Weights of a small transformer language model.
Size: 8 heads of 32, MLP 1024 GELU.
Architecture: learned positions, tied embeddings.
Each number is 128 + 32 x the weight over its row's rms, rounded and kept within 0 to 255. Layers, rows and columns count from 0. Numbers have three digits each. The size before them is the row's rms in percent of the matrix's.

# layer 7 MLP down, 256x1024, rms 0.122, rows 160-255, columns 640-767
099:167157124142175160129176114152120098085138146115080149098187118076132122170122126166131129066081140162130174131111170139091113105133128137097041116094167176085118115213116141097123117144130147125097164139120132107147178102158100109160128064158155076072138131157119103169118060201105100111170170119147079161104187165161165146083127127126110114108107175106132178127108117092098103146212
098:214124105120107114122148097135087132142132132085150108141118139182144083084094118128138205117137093089168144160101089185160109124110126117100083122145149148110117090125068104114127056159095157119079130126116142121159091127092185161113111124141126133128091126106148148119115112155137115164101145192156182127193113104073139133062105134159188123121166098087135101179101111059131128111111
104:108121050147065171124115158133118133109112121064119113112103089120094072150188148120152171071163099142182090167079161194145130048151145115137107102129125195161123149116138078137171140111107165127106176153107161152094120161151099176132159184143094113080148162095132158186183093132137126114116155175131121087168133115126139153095120145152141148159142128115113147089076111104146142077131
104:153177178156149147172127110177207078109161149153200139151140138135110081144136157132098105161127120110144107153128152143173166177159119140195163185061159125134121077097199128094123072111166085129152148102111113112131208154112114160139137092155119155101115091118124118118144134163136179134126153130078128131143116068139111118074170151189133192171145165188192198117149120129137134104161
100:092153123109105103137128169174131131161145168114105153141050162103205155100124116172110125146138153117133212165133092120056129084171142104144054081122132120104139102151153133150107165149131079117115080118121111150136087106140091062155126088108079131140187132133173117091121121160093109143096134099121118087117129096160135110138115109099131132108126132109096083067151148072166128138142
099:162131079097166114116175134089115169103119080118114144129166091038128056138112134196151142148162137145160083169122096144124086106206136137179081139150145112077164118182138083119108140113185101131103134160117138118148094169155117148172125084120126171148111167153174107061120176117163095053169197150082103107105133098117162134095188121147082109087060160060130152113140132150121087203122
101:124091120145094149166060133094102071115151137186147132124145154149087099116115155122130109161051147142093114096103140146129159106187160109109144181111155149153158147104070107086106093146100063149158136127128104163098120075090066113109155142113133108133137160192127103157096196098127095108147188095109132172131121142063159131113135108118111152133152129184089171124133161092126154111081
095:149168106100127190144130171155160155107067160153099132181090134098173178176144134136123058128123136066130106130089145144104089118112156147168100100154105155135101116052108086140137154114107086094080081123115195139168185131099095040125086126175081079148198132141160132099098096117104109115123090157156111162135112114132169166054100143083167148137139098083073108148101101114110111073103
101:120119153148134150105139151164169184102129124149115090104124139100115151115072075127105139159158184111124156188198145129151123116098083112115192132107116131130152046120067127148141144130125129087149128125183108184147142145126116163134138193142125073180081116123111108187127161135107153133147087199186095106074162136203150115151150096114146145137108135105118107175151117166156125165115
099:183050182155137115125159188103130112139103150107147104155115052155145164143150204095160113075091094154144146191163153129150152065124191150162121151112190119111082167064163167131098173163161129091164206119063137064120147085114135139099090110179150129155097106128171172076163100166110113160092161092138100174115102103164140145169095067132122143161140168088184103134121120150105128058098
101:096158176115150158139114141159078084146101065131116139128135113200166134092083132137062139107083133145116132111191062146198143107171104081117138138097140125136133182133139151158110182096083112134140081115095128156156112130173196118141070182113078143119137075137117100151109147102120119123118107104109098124139140101145190157159107168130166163179133105155043154090137081132177096092147
101:085122095135074161151137106111107147099132107114078133160132103164115100112099129124153118148136099089130134151118157136132102091148168255123123086147028131123143115099104108129144121102153136130111134066070166096188123153144118110144096165151180097123124111087104142139152102167101167066163134131160170117094114198163146127115165150209145162153158110144060092114161157063079139176123
096:106132133158112105163077160145170196106128111192177155152121120118153160155099122161068164095188178078147081174126086203130118139180139153098126136148099119101167091132131142098072116136164075171134135092095161105105105121118186112185074147106207099124133168122083133065107131133161164106155086085113121116122074121128110155155146154152100070076131161105117189082104165163149140205152
098:109107163118113158151142180128068140111153127115112126103028167115086191141138152105127137123132075100124139109137065086122127122158213134065127152208161186117112150141139089115171148143118127142159082140111133122119109150157124133058109181142094111150113201090127150138137028029163195166067166097071146189132047097152093159104077125130172122125144144110106173091120159178148193089114
103:173106150160090137106050151179101121135135076137085121080113120150089109104148100069071086099135108162094128145105142102162127181107133103161046101144075102181099114129166103121130151101135118118102097097104134160085157147113168095169126099091097136112072146060097189166119145141155085109071126119164113216138124151135097168182127178102142121088111108114145108146097102113120083126124
152:124101161082139146143149157163144143142127099128076159091156107149126191126139053152164186139122155148096173134139098109170109167139163118147070155148126131146138078169141091163069174192121146137138081121113112143139138095118106076123163155062139148081138114167156109152137150144120168192142103108118120119115099152108084079154145170155190160154139162146079147116166115118128161139131
098:134068169162123087156114172106073113092123125175123154110149089119157090170088125095089141170117158160076116072160129051139101155115144060109093110071111086042152151113099130120135118145183143030104089142094137116143139111079106091096223172139154133156171140135137105085159153193085160090153118114140104100124124108103158067143108108127105169120122121136097159142089118107091145169111
102:119114139087117070113107083068081105096109088090148156155177091137129129108097138144120082095130156090124143120087113144110096090140162099122125104107127100140138102182104111113129134166066085151108097132134104115166137068165152147128162146123163133110085131118132166132093132105143104112096072065075101190143110160222082108115185128146099185092074141032194136077174112030103139119097
096:145125130124113136114115109174124114134157124114136130079127133132093085111098113130085197164150130169137152146105159087179068105137099175138150128103092086169107104119127085172124189137098172134146110069170120125148049173102125137127132128126061127107141194063187110124114181076132115102162120119101130139098098139116140090101120097168104121127102133195127145177184115123099083126127
098:135088173146109188180089209150149144069162133094139075144126170102187137140105104165129101094173125112117145114125082138127087105101080148150130144103185060096138165156162125115170151097167144115133168149128166091061177134117150095090146134127164093130114096111126142124170112128107111103144123159103125111151103143161138173077142146145180146131188128132182144154112103151106168128157
100:162129059118169123133197102131135148136108125101188120123140151165110178104123144113146120136178130094158151097139084115083171110129103180102150094105086176109116123154101111157164090143132184083203203153089167077119123184130124114158126165162184098141077120108217146172132111109067163161132140127133136112206178065110103088138076164210139125176091139119128181139166145131153179209125
099:101110111162132109101067142098146140148101150088163176132106155135114173163128170146092122121141133198142140137187177133200133085098133166176112108052127213147164136137133133140168123202143117064204182174072101098188081080110099176105107120170205124166113097084196163091114117066164142141124118131096107070128159176151129150152088132119107069196174127129141186108087071132134103119100
096:077133124157143124149093086131082103114105139067146137151104121138075127153151132143196111086111147080088138099152095138139114192102152134109103112097169117117075136145140118132140177135127129102099104143113114105115130121120107113132073080120162092117128129097101140113094172200083130102120077102175164137128155112110120135161095169073203147108120114139145122147081088123144128142116
099:140135071157132113076131126095145072155083088110129133107157136111146101121123135077219141144090104114075104173063204166109106101156112145150093159132141167096148160154103128076113117193107093147106180136143081128098098104120131209094106162104077116118190072092141120129106099086090113159107109176127134105164166133130109171113140150157140153152140176105124171068106105116169157094139
101:114154065115128146126137151127095069106118114142097114144101118093076116106137129119117116115233157090130176091138114124097168081113138065112115108096125098147075090097100081127081141161171118091139084157110115077157148185088122122114212105138119104114044120111089121078095140111106111069136096094098159114113119079135098133137138111073103074166118104144157106158072119128110153116084
098:159134125155089117184116126143118192101152150111109190154132161098116073150121143093128144112169090111196139173136150149083106196155124160167125156134086074140135107117102080111134138125155143127097052166111142070126111147098142095104152108156119107070154134091098086164121148140107110121198108114125157100118127127180098152104143153121134156149137139156187118103169144076090134094171
094:128107138152200073094151145122053125033100125192152108105155137104124124126105137098185121127111122123130168122113161052120137142104154128082054125140099190136141165085149129074148120153097126122141040137136122078114120140132066108106104107093127126180146081195153137090127128149120160075166142132109109055104091145172164110107201179101184150145105096108122152161090163064148207150149
106:159139111182112123067131115101120146127110156147118177136092161076176084117123099086156171084106136172147150119095113120143151188089048070156125184124079117088084163112111129157172144121109119161174113136115174067163181080078113125163105102081017147087092110137153199119131089124148114105085187118098088147151141082071161160166070128123081136143168176123143190104139102159094063142112
099:147092163129164134131145151125174103116129134094126115150118047118060119139155142095143110116089117111128100126072104134143162173156141144104112139134163114150099126127205154072140114165090094116131068143099139118086110147112153150160162153129069105067116114134114110087083152168092094127073091088090101083097155099052142036145113159098093184166112158125124113107111134150064106148126
098:202135161155133105119132090111112131138055100144182101143173102122138133118150116151072180146080148198166123095120099116131142130098100132194090113101107119169146092079144148150128124087096093129110160133160102209011146204105159138139133158080153159116112103162150127121069171120111142153091200124101140169071136129107131124134154190157133109148080148109138147107197063063130118152113
094:059142142074127128111124174113101101151158100124126110134118164146105146143133160139127142208176112190165094127063042077139123138142087124139138160146180173139090156117136102112114163130104103077128117143128164050121144091089085154132133132133170146153184143133131136143116144131042138130107086142108132115115139163096119115078108137103096155079073119179082161142101158091090137175128
098:128156109130065198095108144101143155131097184223146119154170109120140134047099141186129132155113109156148145192131194126079151191077084152117119074106103146045139132152118162132207132100191151108103152072153126187111109172111139184120119096137143139172121138079129176121131131165115103142134158129147094148138124126134132165142103125142167186128163117125106162076121105158074102151162
106:123164229111091084139083121166122091148142164126095129137129137119138116127143171118116141076120165163138094081082069169145113104116144139126090072133120114171128150086171121079144140141073113082061098084090159223066163121104161071153129091103113122162143068170119112189152140100126046066158149136153120195120149176165167120033136102077140151112142151150135067152143113118119094112124
099:115077125076114186135125132136133098122151097158102148168091154061086086054088170098109128148054087134144111072145145161128158141159087110082163140107106094206178086221147171094177129180121104091161152162133126110110169164108149177060117123111149053097083145116041145181130086122093115105180132119113109150149141092150064159132168131143063156192176130117099136151123197167132165136081
104:128175103157101124072134087106156115100146125172147159108135165052088121173089091086105108151160125149116117169107145106147145156074147103120116104130170109135126106071163130132107142103154126117090170161090141157112181130122088167170078129147148222151121107159151060157096140130056089075146060165104144113117145142130135063092132120194078081115095087110153112115124088149129124136094
097:171096099131125159094112136110138110117205060196110109077131125089133156183170099111088148169177073095136157167112179164138085142116098052146104140104103160163127106086131149174103102140067190116080096150128115148153137095119079122125113135128126089141128102122144155129123111129140150137105121117125120114149081131144143096139175078112162116097147080130064126181121173145110136132127
101:106107143164138148133159157141117184076151118106114084137132103146130056116164122109178100106153170056103159097144069179158157093115139121088085096079180131097154119189094112131075132083160093109176068133167162135127145177087175138168105127106186152170141108155086144146126173131156144062137157112129085141128131118092073159046093091088120104066061088093111124080112105116094154113096
101:156121143092154108145177163117166130140136114170139092097131104061129107107139112126073176130111096097127126130138172141161086135133141168115160163129156128099160153134099149114121111103051143146140159136080126114183110093156105122069146141151146141104094126116136159151105110113081132181119142099121126118070195141119117090167115139136109112095111157058108163073201054146138195142172
098:124075099099106122093146142176147165125128146106130123128172103122148181094058096116139073125142170127090151123026121154166131146083186126139145150068089094142114125103161087112085113136180143151142125143115073138135130188139106153092173097104121109111141077096154147068117120145081119128097136089134093185113139108110176167126119127088094116124157128121134079176142105185201095118144
102:126162094143097130127120111156094143126125193090131141104146121143158130136137078191118105120111117138132122158202126128100026143153117123120111078117124168211209130133124170097144129140158181124101155089193138088110188113139102157086147113090172076126118136107114160139172089148095128167097141132141125121152092091102125139065129133053143098077072146131133137090136142057120156161100
105:130122093103146072156100156129097083120187072113125159112126105100090140150142142160107115097095128085156121170118131126099131178117192102113154182109161129131101129079050123084107147112114097098131186145089169118108104132180067149155109129107128118079075143118153125108114157184137091193118159137123122083102129108191174138109079134138109120186162132186184071115133104146170107090060
100:125092129171169099114175123175116111173166129155119145160159154119069176173148141105162131133149144193171118153142137142140173133146141147148109113117127133152096107130148131069147093098090162165080111069139143121144128159104101131096102059141133076105134094107100129135100097128141107111128082136127117086126165155144130139070110142135105182128194199180124133189090106175083151103153
096:100115094139139113169206136114132122132132189147130197113104190165094164163179128068136056088160138194159113099119127123065120210137131138169148120111116112091187105156134150107126159197141096178136101130205132138228098185123120065117120094122112085117140133213161158158109169156141145102109108101207118157105178169121121118161096191121105116099159138131171114167157178156117100091134
095:071136193100095169108162107103159137138109117093154146088182146130160134150215112120102156210181146096113138104119148071052125106098136128037106125099115103094153098158127119090101095173145096116100120107156127106132150054101109097143108157149112107199104110113111118062113064172163172137148100138117137138122091132055192070164201138103095128156142139133157171089132088160111136111131
096:106107131150129167146196112107142141126132173137136055120039101155158118101121141132076092181113097132134159095146103143109124111107055157096135108103092084159161147093091131167064159106141093187140122104171050126126168104130109094119074062111159166171101110135180146060132114128126104142096098055110120099100098115134139144126131071113118112162125135106130123116121103186146189104157
102:120171102139131154157140072150131081122130115124182151165163136150132126121170152120085145138114167136120133106172099120116103133134057109160110083100117153137140090115162132189106154085150172072067137109193190114107103166106133114073146139114082160112104123106137181090143107136135112182112078195102149139110212101165113149176120086109170098096129200140124116189125119230159148119122
101:125120136149140141104098099127104088088137132141154099099095121132085116200107227098148124071136098112094130109081149105155101122097096117136116090211143088067120157189155195155166109106102189138132143125144107091133082137105169139104109124118103097139140125124168137169134122132172079109142139168153101120148079049092122131115106096160126185155169100141110164137143135136124137150138
099:118133141125153124124107115117146141137139168112172120154179109144165080115237135189149184130135132111125077168132115126139147104128140152135195171104113072174134112104163146056144149098111095023105173092138124144072165144071151122119125107140106114096123107102081108110115150056185095155137119162109132132148183101098175100083173150148113209133096176075130071130208102191137125219147
107:106136125115202185150082179178121108119116106105170092190136154106155133169201127171157105142136143168142136113131153165129118119100174159135117116143078181113102153058178119138100094069173189068153128153121149148189116101147126115124084169170124139142127127116147125076117126085161146094168131136104131065084111122141148151174175081058200160054146138078135127146137095091161102159126
098:135114112145135167083152160142074158179158141100126050105140103141122181109070144113176130126137065136130115120102100146159114102103056111096141167087106118125139156153123160112102140156151134056143142052210167114147134120071139150062095100180134115124186127109097193091123073162127094183132106201132113101086214171101142122117072110129134063176156130109126064116112121116124146058054
099:079166138084117131144102151124166117090070173151131119157104121102065105140113093118118148152148149201133141106133150074217093087137139130133196156104154124111124099143159181154165101099124131127171153087089137090097152249120172136052138151144087127126126136174193164139132168121088131107111078125133098102063177116157186074082164111120124078134137180065134126143184094107138099129127
101:124094129118162082128153160138145196127158077078151172165118120191164150126175126144214184153122116099132157214102147169088163112143128113130212128174078100145152190177086082151101157162113150172128089127129123112098151134123148173120099142144126093147146149129123124181078167116136129143108166108092104137117105123150134098095160175104115134101128093179136083206090147129112119124121
101:121131144182111139211198149177137170074094177149094131111137096145092153166112070133192158132146144102074118116096123138163079191113220218186140105122168119144090132139138117126107151085041135120099140125122125114170051100137088158099132183137193139118138120129102102149132142127125183158051196171125109081116119094090082092095133099134159139151130210125109129175022134167128146068105
100:172077112087124134079130085127107148170146120109121087111106153144089129086076126144151100078133065189107087142122136121151099214128062174126096064120080077114122091185127141147135167115064126092167121048117142116133132101140143152195072131161166135075158123172111111000108173116150072082067104070131072177153133098132140104111099160130123145152080121072121099090141119105122155065129
102:138070177139170102078091037161156094089149099106128154128057113109076115097116135094141144184047139150124099146055096144150153122140147068140095094123108112128093118048108143126135197116152070121161106174147197158139147116112115159142175061131127209078165094100058147110142182144069120159090079101119108132088125145171108088110133161124124160112117127171121099168151117091148126107069
101:192133164140091153155116114090155201163125169124115136171100166167123117169129118211090186140118115147143209136151110082157190165138138084132145140138056126089112168117131121105123117135141087094094173154126105132131127204140193076154089133167096130056131147112129161093132131118110178160101129127143103143129151114101125152131089176134115096138117112072124183147155116137114149115173
101:143050088107189103166140112198126131189135138085082125119091152175095140150099084153115124063089125165145111062066157126084100137081101060157130147153128092064164130164132124123037046154067142202080089148138140196041158154092104165120135137096160076078119102082163063099171116151049071095139122164097097081179144106123111149096151127057141110107088151086099151105101137097150104146178
101:111109127132055121130181219146087183077153188093142111134151147105184099145114108122105162124119099097184158160153123163076118137138102123140141105139115110114126141099136167101122137138125128113098144074156179164136132191123145116116080150132100139100176171148137131216096156169093102092166172066092162183104106108111182128139135084105079091176080125140054176112141184115163116116128
100:119085124161159106156122118139135150166142137095092140127181129152117114050124098103171159130079135144046089132119076092099084065121105160154171129174120125142108151135167102081119109065071079186147140115133076097128135095102132147084120149113114158169091181116129132088123190083126147051128102120077129122066151188111102167159034124086118130112083145090141111059132144126143095121144
098:108144167122109169091177117116116165105159078066099127081130127165080079145135115118158067090090175112100075087077103126177067101156132161084110063069113128122163135092114140175177102109077119100134129152150139155089141088144114125121138111099061154104131139143086124096113122162117167084110116136076062169121096045156056109134092144168122091153158105106113077134121132132182111119179
100:156171177108178134128181110188150098104099076127091112075177102123109151099132099061128118132184131147124116112179133095182095162142171157139164107140148131120186145132134121116176097117113123131108144103103170130125128173145123153091125099137141092109140140143115073159184148123108111094149131107075138120109174189173130120208101148138093090113188087158078102130116163150134107103008
103:116156114153113176072116123105133164148088162092158125147114092103142137142119158103174143132116109134164140100132122113072184114174149183085102127098120147160079136149157134032123100124117144128101125146189134143148114128131152096133154154087144100199097138088140058157085073153128152132181084171113098167113100112127126200050149112146189168113116120079112138132141068092144127168150
106:156151155108128128111137124124095154114159137085127086100077097090126103101104171100084133143129115054129101127208139101179189161149083105112137142137004111130110134075139139193109153108160152088096097214146132108095144150110163111072187143096107180166093158104128132157115146128143135169132104103122123139106078172203188127161087107172124109115160054187125088117131114116144083129067
096:174132101157123113100140123144128039160155145104148086103100080082111141181089133110082099131096089087120142131166102085148140103112163113109167141162120175161105095170130136121177137098121116150085172085159054158163151116102106137124162117105121111133075082129150182161124127091134134132129151167115117163148115119068158134153108092089137180135166127118172099098158110173157145124158
101:126127102100131166166073114162106150179158094119069109081094129175079106100118093142132103151121132162163133119115173096166157183180225119127067140148120152184123144153123121136105108124161121142137135151112137156129140071106139121096163148126137063149126139169119158116130103103092093171149106119141107130129091161186086117126114118164185083207144142112111121094158125132097093077107
092:106094108124132172136156176101133149124147192153102144154143123128138112144060121140087116118162129171136102085052188139112173099154142178130151151102180116172145048130108160158075134100128092116119128137184106041118056141130153158161169202134111127116155118102114113179114140141115139119116144154118096111170125211121149155145101072186099125215128153180095125136158193104162158142183
103:188092127140107114185140076151119178183120197194131179107072165163087142153181164183154122121091143138170112157156205171130202163137131161116099108112120145098118124149082154078071123182102153112080161105142090107151119092192108143110161175137078123151202205080078106153135071113132157102135160087153174093135110132128165173155168087148171131081146132139114140176166147132141132168127
099:168153103131057111158135089160157096155134162122116144164161135166140108093120181145165098154114186119148099088152127153175125098112163116144151117134090177087116086178154119158088131103152124150096132134061147173161095186142153149175114119131112123068125145121129112134083085111130104107113122152186115074136107132138104225045137092108131128050099065074115204080099105088102100173161
100:100122158125113149119092102126190132090087146090130134127111131121144099131160138066175065086150177074133081095112088151180100090095130120143181213116181069140135191124103105135136105142134118118135104148100170129104153187047137114195180123098072148060081084172199149097117148072159120117124112138069198151093180095146085178079097146136083110107097091139100130161157132078096126061195
097:097171102149160128084136123102072096138140102157138134147160076212097140116194113161092135113138093108103116174138123076124148145150135126182158112097140118058165141124136121105161100097089164097146131095163095058099165139142130164121110121153138051121142092148085117111148120123176125181161147170162167096091169129121087106144166104146115128164117091139144093106206141086169130112221
098:182101114103219114156109165178098081135152122128107133120141096092134106216083098153114052151105107147148124096092164134112125151165127129137138139145195098129069173124174161181163123151158125161119160108144102171164127149102140106135116112128098117103061186163142173129165133188154119150074141175155148101183134108144069096156105147150099047107156154109216201123110139144113129147095
097:217102053151125169128088145131165132122148131115178167161121141041115123165103154130123122185096141174120144141106165158130142141110139139162117160118167185122177115106108157098199085158157121151120159092149113160190110127130171143085111140137099101089147109181140127112121055156127047167147086128137133141131084095145084135119108105134048097153144205136155061142152089108140151130103
101:117150137114095107149114154115157084174143120123133142107137176132137166067146154096087119122129149085150097111146138099119117116125184123114149102161072131177186068116155168145100133112085159173075118149126118142145101144103126081110127154124206143090087128147110128100135123108152132125079071138136074154162159171145155154157145173149106059112175122113137070152183080111111168107149
102:162125131195140133098143138137151166160161173132103144119121151086110088123129109111170148175113102087091138116142154119138159151181209168130154096171122135147123173114079137189131105136113064142213153124169118092094115120136128162113146161126091082157161121200137105084149083174115134062128147110206120128066140166160164094139146108117132130131157163119156139121098127140123000125121
101:106138123093108183125098078154156131136113139143124164144101089121173103114122130112119150127125084129105140099144098132135145202084176066074115092109147099140154177150122140084097094083156064149134132131178072064136079147116118118136121078137127125126097109184103116120181135119054120109106125087124051093020183148079108155173145091123091172141120168162183111154153053103161127081097
100:075165135134109108100117120141110171143097182138139119095137095135143039045090072058175126117062092131119131118155120110147088113131135159148116095157191097158147121141151158117097154138173126142152076088130142043157172158059173081128168230106152130148156108142112156085139149105121144098142134126138067142113120093076110140086098148063110132154115201114074066103145120135117106087126
098:171144117119121135106120070133113166138143166120145233155116147113140139156126084140160099120164142120184148167137143118157073115145113148093144090150136180099225148130138138178132096156112093125118121126114146076111095121150193142109070167162183063101098136141149164111130168113160118128111151107080106161085160112119072138113133137156109149121146137145058116083095113160123096093119
095:120171131202163144094117082129145134124105087131121137130125124074101097205150095134140110126144148154201133150185045146094130136134123110135103141152110129148187100152132091078141153103095096120091198147114140105126093091145098177112145158131146113098195121127101121096120120129128132090111137101164115155115157122117140157140156060158153126217098102099108113075092097149127119112160
101:129103163116170160132147118140129094187104158138106093103099096140101105130100154093179161117119097083063116151063060047164105103110152135137172163132192135119143194115069130181117160154123160095135145095097158155129177118086163166137148156117129093128072130100132151102109165130098083160098131103142113145094106156129121122092124097200093168095096115111152125097100100145112142137177
102:118093141047121154129200133126128197136090148129068091156146149155156175129106146123142122098126085171173120154141130065128096101097154176126173114182079171118122106145083136090116059115146149086166107135149127175110129097155172161136152115145139111129130180115115101103141181176147133225153120099154128158147038106119159147139060109115105095107155088130143125120114160172154134170091
095:142103121093175114167167156080103127177132172186157174112155139110127166167223094141127089165147091175157122195138112111132125107102116107087123142119138149090137208075122136163066109131144139097157165139134097094028129127148132138145105106146151122114140173145178060089108092173123129157118089128085122124168125147087207176129139139125083126119118104048137159107114140163103149171128
107:145178142112138077218127134175120160103111104103152113146136103105117100147079118090118151165133185125102115171168102178051157156187117209057074068104104136112191122122131125102164089169158111182110135067113104143119129175178163119161117102132139128146101136117158091140131143155175110059130081144113150120132115102138138101152141147124103116165150084159163182161193092075117129140150
097:135167063141149109147075121150122138204151127126184116115182136192127176169093113130132189089130129092155110118108115150108143146107091173128100092168116165197126159084133102160116117134128173090135134133141136125113100083106106084145111075143139121196095087098132128170091117140109131168127149134169136179128105188159108144131061117091179153071085130144191146105076113154130245069114
096:109103087143133089065144108001138071156093122115132132121114146141122114166093136114086117161108162171118148127122112185130140075103147077194116123104178136069153142134126143070154126153100123199106095059117165184139139123137139114166100145132088128126110094137156124072134193101162077163147112144129173148034130163116160151101151093093073146082098123110106114183196135158134117122146
102:199128109138191117055154161088126186112123189089111109174117076134134172105129132148157142167116118126160161062119056093175025141127155128099106112108083117171148132158133153134189123200138156108130098119084145157201030075119123105170145120168051180169100109103186111159162160215125096126087123112152081184116141137123137098155123092142141167169145179144083095126094090057150154157128
098:085158137146209122074126161147151090117101181107104110076152161140090112092103102078086142128128117170157131171102150144107137053116101076083112114134120113116130122141138136064116177129157128151162066133078048050123112151154139113108130097166145140104114079147084178128111171155107093071179137110086136129099135150107122149056166143162090139127159168172118158119100104140085096125099
106:126204101093208137122164129112096134128103148074101093141129157071135133098093072056104140141112079162090134117151154088161098124137128094108089102093088171136137123129083193127118075152094072125155106133135137195104140140183136128117151114109124091136173059167151084114169194061148170128168133138099119144049123124103117103093116116150083110139132129123168098102200123145130033111168
103:077162109164215158134163165141098105111149135131146151162096154145146131121131095094145114199142085085099070080089143142145159091149118148163108152135091123153110119171109156127126111140131099125161088120110176144123111191115143110124174047109066141121125184119185100202121071137145140100191147144114149089091163124156159116089131099121128128130161160123153196107127108139127169175109
101:157119144154102151114088095172148109117179126076145112081113113120122055177134157138077123153133134103124110136134173141147170122105120112102101156053194139145100069093160191112151093139132128101154127122124107120093094164049085190194093053130078127147145225157142168116112129234129126093119143106140122137130145099143104127134107129145077107153108095126143127163067127155173033078172
098:128102128098085134109115136118129130114108077117111178121090144145136145135107127129125086120103119175119133187126153125123134135113111069115060118112159089164112095105112114126120109163118107109141094129152129151133137119093135131148185173119053137114108153159075155130146164117098136137140110165126116121121099111106144148102097100078173157116141146169124124131102146123150034097075
095:156140135092177061128117159158123120137131124138109153138116161121133124096183131123130149087120127126125130093106131156120112131117068125149110096049171116134100074140153154122070098097093109172137138112107170115096091149100165072195118126116139092055173118128160163053116121156058191159153127133127138140118170095146096143116094165109053118140138175123133093066093123078053161180093
103:089080083133084135076074171118136165091160139117118109159095173138117118134188182135140137123091103143154106093199138153075140166129169121148134088108119129065204133171129210100194093145110140170168128151174107067105118152083129150127141126157128093145125121128159169158151176095182118191119112108126128152141199049114130125099146110143120163195144154141194199133124114127115137122093
098:146096138081088123035155089133149097107175120135099151152099178140116086150137125080087100112018115104179144148072138109110133126107149086164178113140125138159135146159118125112130119165185148154173131085156145111146152131114090098135152123127127156127123110151180165138135093135116086105097217140100091120103079168109123135125142159155129162153057138105116120165133069136150133169125
093:139110105112117173084134132126138147154073099094144099100123131105143112125128141114086117095072120179121141140103171073152149028126102157136163157073141139093108140097129108089172160172152113085157118171168119113147082116162125171118163140128082130168112099099111096051066202108162106068159102135164136112092138110124034141144116066124181117141080115168128118081092208127117089144148
103:133089137157168146086115200119139082167172127086126130120169146137110141028131157210130122129198153125145100126104092095119143093135104116151082100128127148143104103122149168068147116104162146096126114112138139093182150098071124114143102146142115143136083134085190113119073133185119109082081089107111128127158124125110102118146100127123181164159182130095086077122078171083109105096131
106:190141149124160160124128154179126105095139148150182153151092156140159098087130174131099162165112136146147058139068102152080143100100129158074100154096186143150143156126138102129168170139094139043113148145119120107117139146098130122099106126143107120189140137233107075138149150126157139116174126137123115133135103126122172115108168154137136131137094154098134095131140121151105121105103